config = dict(
    head_dim=64,
    norm_place='pre',
    rope_base=10000.0,
    rope_fraction=1.0,
    attn_scale=0.125,
    init_std_up=0.0414,
    warmup_steps=200,
    decay_fraction=0.693,
    decay_shape='linear',
)
Each number is 128 + 32 x the weight over its row's rms, rounded and kept within 0 to 255. Layers, rows and columns count from 0. Numbers have three digits each. The size before them is the row's rms in percent of the matrix's.

# layer 5 attention value, 64x256, rms 0.127, rows 0-63, columns 128-255
089:168115138139154118101126107111191167122071106099085135095145107124139094150108166138111115151140114157103219130155095145173117098102105161114141202105057123150115132156163137185162153096156136126134155156117110117156103105135134187136115068138128129109147074109078177085166142114115172138174164074100088147190120127076128124115099114196107117084118068100125181122150207150099116135100
095:157141101125149092086148133072112139138094072040178140154102102133107128117131098133093130037205121118145137171187183133094188195135140104140092137103150181128084159197178095100138051094139126132119172109136092139104141177179144159117175048089143128207110098174143106105088181124115095087161107138112185140149117139168127106072145107111156122118140096092147104097112148086155089192168
097:133140107064119099117086109145099108113195154118140135096131153183116111177162107186114150119214130185173187129114100140138137107186082117129169174109117081187138124157102107169111121107162114145148155140103105058104101162134127088127143131073157122179068180136143160123100141138108146052136134095132129143147158100161101115080137084122087158146113154162136100146122119125178149135149
094:105086089139120059085111126125144115099165158152105182156120083191084116099092139162142115149119125147090147109092148109105162144103122127154108105117099093157124169196138106121149163166159101099176151082147136127137109103112103088141109122158079100142121129166116136128077101040077069120154185109077116118054093145139119129070151133095080118114134147101155108142143119104138201166117
105:106148177159107073138115094093105119108149141155116109126162076093160157124123120096146098103090140129101121178142133098162147158097153129085156083122130041130162129063121094180162090159085089083096119111109132123124177148099104119135160090208105103086191118143097082121182099138152138146134095141134176089152048136126101125141117147110093099151133145145126107118157154093168113157123
105:146109142139187107126055155157118083150099081124107160155100178105111151120133168137090133097108188106148158098189107094106075112114119096094155083096127096211080171158184088192140121215146131158121124118127133140135141148154217150102151129103135115150125129154092087190138156090135112145101170171139157130091148151115183165153129154160149064097126125134100166111101143118182117151105
100:124079165149098139124190162109159163132122185144124112117138086120121120088143119113186109141133146160095131107156123138078147163071093159123137121090103112164111162080097170161142146114107119146134162120102096181148097074133101095139173150109128056135099184101121162113139093169094097116133143114109110117170133089093140179140202071066160137093135145174127130105088140168090223156066
105:100166140129070078082168107123156126159128141129114111189117181123113150101107140151068078116146122079168157137121071085132107169083080165102147164131148178115108175122130097177072185165148126143147109118172102149097170093147076159066138063101116150104111101153114074148174143167119147142144172129085136173132121099153066117080071146097117160143172124106111129117159131119192138192170
104:148156161116150129163146131096148153139095175128119109141124156148165165121096150120147132142130118138094132129161093073060112131118133104113127177131130158105160134145163178091143109155126123167141132151111154096170077159101124137165127087132187134134174136163163117120103087122128148183141133130155138130193127114174113057118137140165126115162157076134138122111183143128141129221139
094:098133172123125154168121102079068169116135134134135103133188143142149133162133124146119174212091154116157133120152188102160133172084152098116118118129129153114105164160131158136061104130092065192045157161126122085116143145162132142168084050081147090085094114126161173121141101154152149116055149091113156090118102116167134128123116151122121087121147131127195141095206137148198083171071
097:096086165167140173139114163170123131113144116179121119136117188127080174044099099138170204139114148099147127095167099097100190107115110129190129135113147147117128120083121098109112088151123159107130125115166124172168150120165113096133170137132148070113177142180177110133179113104158108119130085115063106145094114125084162110124078142162118171110087189133061113146097167128160151145176
097:116071149094208150115103140132108123162158104116142192120106118157107156129123145111112143164156099144119170103119157140127106144139163134112051102126083105086137210098119060125129115105140096113090083120173160182091172068127109109121140158118139120123168062176207164147129129133141092117062123092078156085083096119139154141124060122161132112131033106158163128123082091120093074112131
095:110091157195163114099124137076148087092127074179161132117144096113151117152200206165148149152142118129139130179130144091147150141125109090121121134048166120098121118081159106190079122191116072089132162066090137096184112110146101110114129165154151103137149125137176201104129093075127107095186152125138060118150172190094138118153059130132176062145165121157118147155184082073083167124086
099:075140159134131120097151093120176107114089122180123086169154108193137119162101122143141134120152083099133120106129156116185065162154107130123097149129144119093119121110159093064158101168133141138130141154129146121176082100155129123080178095160124134131098144095053146164107095145129106185053076141151178060112121097100148129113105057128160172123143152178167124081103127119134138111173
099:096155165158112165126168171154127179145135158140131091150129130123109180125098171114110154112135103175089171094151107126043106103138170154171199118169142180119133121102143118181152143140097070137115116115123128097188131104157116138074116151126141119161115115168126119152071132151130127101189117099113099045164148098038169141114085179147160144169129106105098119148124132104108111090101
103:134122138140073129126136134124132169114114079132106177168114197112101122124128128142121121128165083139157178148102170101190121044101124111085142163139136075192068145076113087064140063110101152159147138132149126151105158019079139137098105181113163126152065105124167132124123148127086144099132129144113103145095139106138158148122140154102169143096120123119104108087129080154119105149131
106:127132146125126150165139163126096096123150166148085123146087183208085142170198140133147101114118084173112139141072118101199132109108146178178163131159122141100150142178094160100094106131084063098067132070065103151172120100119118116161145136102171118127161174165131174139163129191154100115152085133154132076124056115127164135179129187103116130182111125149081119131124127153139207083097
104:145106138163077131099177190109131165074126095139069145167163142082163142154107128115110067193146140098130097178170142152101118142126086133134152155177082084064073094135147107160145041189161128130090168153164136056144104103075085125117122086107120129117080175141152101147110100120155092068115081180130184136164104163137178105138147093165109154167117092089133184134111082116133091144117
106:158119161170131127080138105147122144113091083152159089145072148088059125119131117102142081106118142135141150114100149111077219175159150081108163054161099069125134102147160130169146153126093125096109155125133144131157129103114104101118129082155178149117126147142093124087171072168184131128153073170036146104140148132153094180121144129135127115161127134101155125132207147175171132095138
095:153106185201178184134101179127059164107118142165167140108134128103065163113126136089135092103160123148132108145184156112152147095098154135163157154099072122122107119084134106128167122105095162124164155116064125168145143134148124173149134131129122147138116125136194102053153121094133069125061152156083180117119129165089096166149100123119110134127138133109149144179126183151163171116189
093:165117151162117141145144156151135115183104130164120118123107150114166152150160154105101178144165124095204145160145071162155198164109105141146130131148117179096111070097161120098134164093136158132188166144083169118102159144115127103163072150137110104083144110126115134135151112076154111058012090083150107079146080075108204104115111170115149184148098086104157106119106105138171110105110
099:115092143077163122155056076085116171173100095162085107124130142146151133126105124124137071129091117160121123102117088124150119143160138103046169186147139137146170172169154116154158110096132128111120158114175115146161136126179118108102055168146135155116102152106100095174083156124157077105149134113120082169111103059125114116192214146092156136184134186083132192120139140082101153144121
099:078087093111110156116125128141123095077128133101144138110119123153102077086089136114125158108170077155119125101114099178095124092074063105092124065147094141115101110072082099110114186187120119104141106120062103130129114113095147143102149177074133177110099138121076132131153136146093120150144088128124166163078141104136137104149144165152126117147114127166130094093118132136132130114144
104:085122158142101118080110126101109143131067129120152161126071144090153149171089118168154198102149119159109206177140078218151104141162166185105121125133172089084112161175066143099092112092208122150128161103089107137192146183140130086109104124190167154142099150113177082126111112163122128100136095079151133152060096110155105111171129127129133163158165166129119147151185121120119146113083
103:134119153118138121099113124093081159133155141105172171156026085086169114152127103110149035191202129201135057055126114129153112111038102160109175144117144147106097094174154175148065149132114119064180145156114168147108126133133111090123112153116136118107108117104157160148169164114132121112162195131175074134166121112109102098141109123175159110130079122100153146147175139150102139145162
104:091166098065189171078200142117126129144082123155136102151128151177131112104070088132130148163160181098118076087115131157124120082105162140105091123121149138120097201123115170157061168118138096112153138155147124104087159108135111140069052100133150140120137151109083133085126121159108114133161123118110165151090171164156182147159146135113074159146126152125140088068132102118080121200105
099:064121111081131120126172150168126143118093115123096090118097106090106133081123130155137096110130249172119108077156158092132063126131108124172162128105074110141134153143176079128130120158131114042128133174097096137088082157162122154128164135177088165128135115207099119141085194091149170114099178127154202156123081133125116110118150127147196110076139110168159144144173148078101092108108
098:182153187110126085159101124104122077117105147170133151111111130099166138084122125151103087100139200118153139156139145092111122088189134135113100130098169110105071118083097143152155134100155128131073123137107102151103095157147120119178092097103092166142095145099138116106127100072150101183203170145175116121095118176164200148093140097138036163132127091177111070118121150135162142141112
098:148105138165115168138078121102144152078131128116114070163112122136167226145179141064049121121177167082169112151071148138102113077186134103105108123152119111102121155080195094155124099156133112183080142079176142135153105118127099110113178090145083125173129100137116137096105093119129137123172091175072160144140164180163185159154199174135091122107131119119036081136155135159055107140169
101:133201113069127141109196079117098138140101132130142194145156142188132214172137134129131118067070148106119124126132179138137094099127153165089137114096113106091132131104114156116075141071181196128109126120140149151112155119124120131135139184142156104170133139224120133154163134110117163184104160117123123083155116123181135168112136062075177110181104145074135118091146138146109114147145
109:118128117076127098107082143127139102143121140140133147131123094156135166142129115076143136154057127093137135074199120109132140104097158070109116079085151098078108165086117083165151103084157138101159119057114167111154165129200147121121146142155075102139157149148131051100140149094187095138125095156089094090147143070098155071147155100175150086109149106091145080109139136111158152106110
098:123092176095176111120133134149121146120122126090123150148156078171092126168103146131087127117099159172161077088101069152190141135152111139123099104125138111144089093082173198083179087110149100176163128050101141149120117143175147110106167155136157114091110090074077153094095143149124176086107110151107171147162164137089149110100075172154122192084087116145110091119117109199138109229084
099:091105100080087145062087141149100180147101167156112138122140080117087120181125084149082141103139071154210146164144116152135116113100122091098161147111169109075111172100099135142194098144104194124184085096085123148135169167147096093215093112153152088137137073142146098147096147123138131129146145133109171123094161122110129095161170149128072161164101072136118163111043200150115115120075
100:113093178173117145065107149087155151108157177072148114102133060128140158154137098130150147163093125090158164102104094096098149026142146078119167078048177157125082158140120153118117139097134053162136113128161117087175166153156127127123118114170162144192061128202127204186094121118145145101117117115189117111096136126126060086109135176143108136125093081124157074133074121137126191149097
108:174185093123121124057150110183082065130100159114076048068123149096116084130128176075127097107166023135124084092122109137140116081119132106123091114155149143135160134133166140146122167157098124150119177143157105128133145129119105134079124123141156111081082154165155108143176154163103149096124138128051107165143147121133156143089171150130120090157109157128147169119128117138129108193152
101:163093129101131121125163079149076044157123182163093088109133155118179195119098162120114171157135138177130103135184133133120128112108194172149134169165129132108105150143115130086135141137117154136134194116134099189140116133108111157149112168101095171094035161144119068150135104170144189093157100162119090137096103133089156127165217157136119182179145152136131125138142114131122144099096
105:170100139141125074113132160111078121157115149164153132164121113157076123065092134177138137148112121133131125132147086119114116086146139188058119190148154142108144116121165163060141140128145093167130150111147208092142141150045186168098098141186132109136146079160139073134168111140158141166142086087139106135169089127100199144084114116168140057094178139163102112089139122170113109134091
101:076144132132128097108110127071118197097080110117091122169115107153096090140124139105114150108140120145162135134135102135147118099199222116155129143113088089110025230125174060124132140156114137098103148171162118091153121201081136154086190107054142114103093081106151141041118127145138155115138120140146152110097127139175140103078142152147148125097074130169087134154152126077101125162100
103:161086065078180115106135109195111068143123140170152070124144164142121083115126199120159117112110179152146153172132094078183114113108132144166165167148164115116141164119151122173162103125162127145139100107151069171210172126112134106097111124147113092115149140159106165056153087127175159127079153120088152106107097095098084153126112098132053158109086153069119087136113134120111121130134
096:125122116105137116134146090136120097159115098169078151074130079120096078085148113098118113146103177144158119092152144153129185176170133156135086173132113142132131186149175145143100127092139126151098193142150099147171113096159128098150154173117136079153100056083105061170159198105204161108101156178171142118162103140132133159171075138118164122074203040151121126157151146104095168154141
102:188120099117155115164087175123143152149220091172167158121160156104099138114140126128182095078124125192094152168095125164124090150131150114125139120102116186171153098152114156057117116157154101090110092168143127134132170098106126130062146097109116145120137094104170105125134147192100134143103178110143124168107110120101112132112113158110143127144094168123095173152128100128130077071097
105:119118112098079154121197099145121145093073161130128159091143089093075124103149076118119118152099096088152129083119068070147097127200103175109122129120115122078147165158178101175090089147108068087116106116119149191102117162166124140058079121121163140215115124142188147145117166141121115083099133085122100137146127091153189142115107107186099130081129098145127110139122140083140125138156
096:076132111147094105114065097111106193095100157162138126199143092160125119080122095146118147122150142161151146078066136118127103167181156108123109101124131137145186112175089115163045115143131111096171092081175128125099114158128149110140122120095137195151114134120132167166058107184097024123128160137156101150093103098124149156130134133133178090130146169162089138149157126129143142154092
099:113080192114200148126131139213159128131102104110107111082130151157160105125155126146126183133144126133137075114182119119136092141127115188062093068052145101117168097161075108122166136107120118107132090091127114057169119149140062118097139146106157172131119118149119082132139111164111142139134158116073191142136112134128112120145147099141179142175111122111149115133096093159132114100143
101:171114134119131182185143160151083147141114139189156103166140118130153105070178133090094053163158169166145086085114077108171098124146185101073151091092121137142108161145147067110129127095091164220149096162162114072212182089170124152112167096140153081156201128104116156095185153175085118186161143114135100137093161187160118128067160119135117169161092107111180149083141122126099151131088
094:120120120104122133100168136095128152156119122124154112142160076117094111123109133103159064114095108136180101106126140123135107191108213111089151145103119154094136101130126134104140136110082109189205166143153152194131092136106159097177137098127130166159137096126150145145140154196083189139147111128096081116190140150108117164095138167102102131196146121118137127076086116068179159147062
098:138116178162172136102138106129095122091147186150133140157109175143171091114115168172137210146112064107153214112102118166094053143109123174147147117114146088190134178072161089127098140111145105024095163204199185151164134172090181080079149141103153125148150135160169071141054099088170103128119162115132086137172151124162105120163142138155058125160103130144109154152118109133089068078111
093:136159041097154147161157122125117118135088158104131087134175138105126104122131124144096120071095101069119085168087132114147147133187156174170126147133077110125117129149145107116077142041131058140143120174072172090114086135146154099083071067161145161132156153037091095160087101119155128130143130119090171120168091141073121113151092104149062100160140148148118164146159170130166038106188
095:188115114150116150113103116090099195110148138179148029125072107128125144088181101162154111133174132078144130118155117049196103195193128102122192161155133130163078055165075125090127105087173145115060181150148135085127176081181177148129139112117106162158177149118155153093140101099111161146119139155126133135174133177152141138123128131140140143112160118126173106143101124120169118090147
099:112069126171134155183176114103114086070131178106155076160148117140117145167142138124166112163067126175133209106145142142185051126152111139093115143126128229207089154145121136133140116053148089119124089139085139160062116137162147127108118073134147143132115109151115118122139122127103082128113126105160091146145123165094144134118083143103141135120175100138075136119159108171129084112127
092:161144173126143137152119148110163166103187151170069140144148106191084115123168115102113146135202189164157162187088110131102104102137130095129140101139163099075150101163085151098138154135121114122095120175154110110202158106110127083139097131120117089062138177119188143129064164161126183109105125121151121062103172152157123120165127152137119139142080160082122128141160117074149128151068
098:122076138160125167108096083131143092182162111079114069115146144157176111161142143187182166134125104109117116103039095151153178164135215130120139110080114075119111158077131151114177136107087156128074119151069106121116130043107015149108144105165087084138140164124097094176139111121111123123125181093155133062106146133153167085128172166162127110068105138159153115125095117124117132152089
102:064116128162134068128075139139122078122127039142124146144133126128101143117122131102148099180100114135144125083178160126114106123141121170125104094063139080131151156137196090077149122149157096083073105106147112170118104112142131133116169113129175103080191060119119140156084198105157145154201097160124087167077136117105175127134138082112136049118126129135150072118135156111108132217131
101:125123112215043146142117122083138117113160087128176149181090129187139146153125134127181111101095186118125077124155092100159093089099144145096127151124165090115088168109090108150163116147153117093182096124151114156106160140157100117099117184080144056137194168115127158072093092132109134033091046145142094141115081124096118152106141150091115101154157100127160124145070143136147093114110
100:123100139192122120161127151137172114106141131129098118137145106170128123151076133149124168108141127117097073178111145095142141080131147096091125089139188093102186174086162121124165128089108156133136097136081093138120091149068129172105136169065113057164180144126104131175133197065129152104104129105151088102057106158114090188108112081127101124166103123144124144149137074116144153154132
100:155094108120106100096189111103180130122120120130153090177142072136159134138125105102180162065177153131114111110151115144122125104151134176179132176107121114113149055111151157139055139081071116096157097105132134131152092113217151119124134146125183156137134079144197134120176105168127146139113088169121172138163152095114162134198152147129109114131070104155169157079172103112129183129131
098:099114051049146084090126079111177103138126141131106105162148123136142120122159037166066087126163171138163141151132121086140152114135082140160138098132104133158126096161070143098103103107173115145110135130038138169160097189111100157094120116181162149121097149124146186135116095105132124123078118159121088134133140142179058170144130127112135149114081098166127130069155140111116108132110
109:129110075114140170160091140034110138151151136114171070136061117144153127102194144130135083104143139082162140112150116135188133113132137118093142132195134167095141126137139097113154159103141084156176162089160136141097123117087180147098090105116118177112127155149096136137109157149194106106148153118067107099151175165179127134149131098189156137101152117118163113167125074124172187207138
096:077154183093162140158104145155055169150128153133182111101123120114123147122083081132167101169144117133147159115124143115128108144193107095128182125140118130170164192117148159149150106178104180135166148179097187151111074062134092176136123135165119119143122095170145131145099158152158114144185125151148126177150122142077078110086111128130130164118072131127070107106141166109161126133154
103:074154130143105137093183126184164189054069121165125098136149079110173175145168172127166122142096121114186154112135155092163164147111097208104158165098119100149136156096141082154105144080146083182172153123123123119168184166129216123136140197172191148117147078063133148137118166168175098181124141162157093170133076166139158053079150118139127133103151138076142067099153179141121119104089
103:109090163141105116141111179101129130159141097112154110112124072105116124149129087124140142133128128122087138160100109182080120083128138181185180129118141106167114118118114151139189134159088152208158072164074106102213100144124130066110135132124154156104211167184145169090134116145102115080127076103153139135095115152155115172121081079097167150156130134115142129104105117125190144101118
099:171136156178123114105147143138090171136108146135117095135138142054164127144106165094051121100180165098114122117072106133114094111176185133128141091100129117097104126090136127157103117089129159102171142122143104114092171111093174148128105162168157093109107127105079192070147100131138144163125136068142108150173125134108168164124128199147062099087143125115118134170140076085151177148159
102:074122132149166124144142133112116090147097170119162135145079117124134074133129144135099121139166109128149099164114133197081168092086154123089135159139106143159140116119166125204155093114134077160134096113123101181162119113242185089132045098157105100148118137136156162117133099073073196101145096123050108135073130185089150161062099141150124156142124047091106122129096137073132076158144
103:124074160116141134094124110156114160149164158109151119108155089181115183069160133111155080118139147113117095154152157098151095202129108129065132140111113194148109199129142234149121109128160075122146116119159102147110139112109134126093152174147117174068180125162119110119162150150134126136147097119090150113076130111149133092090148187188100082134141137086105098163135086152144129131123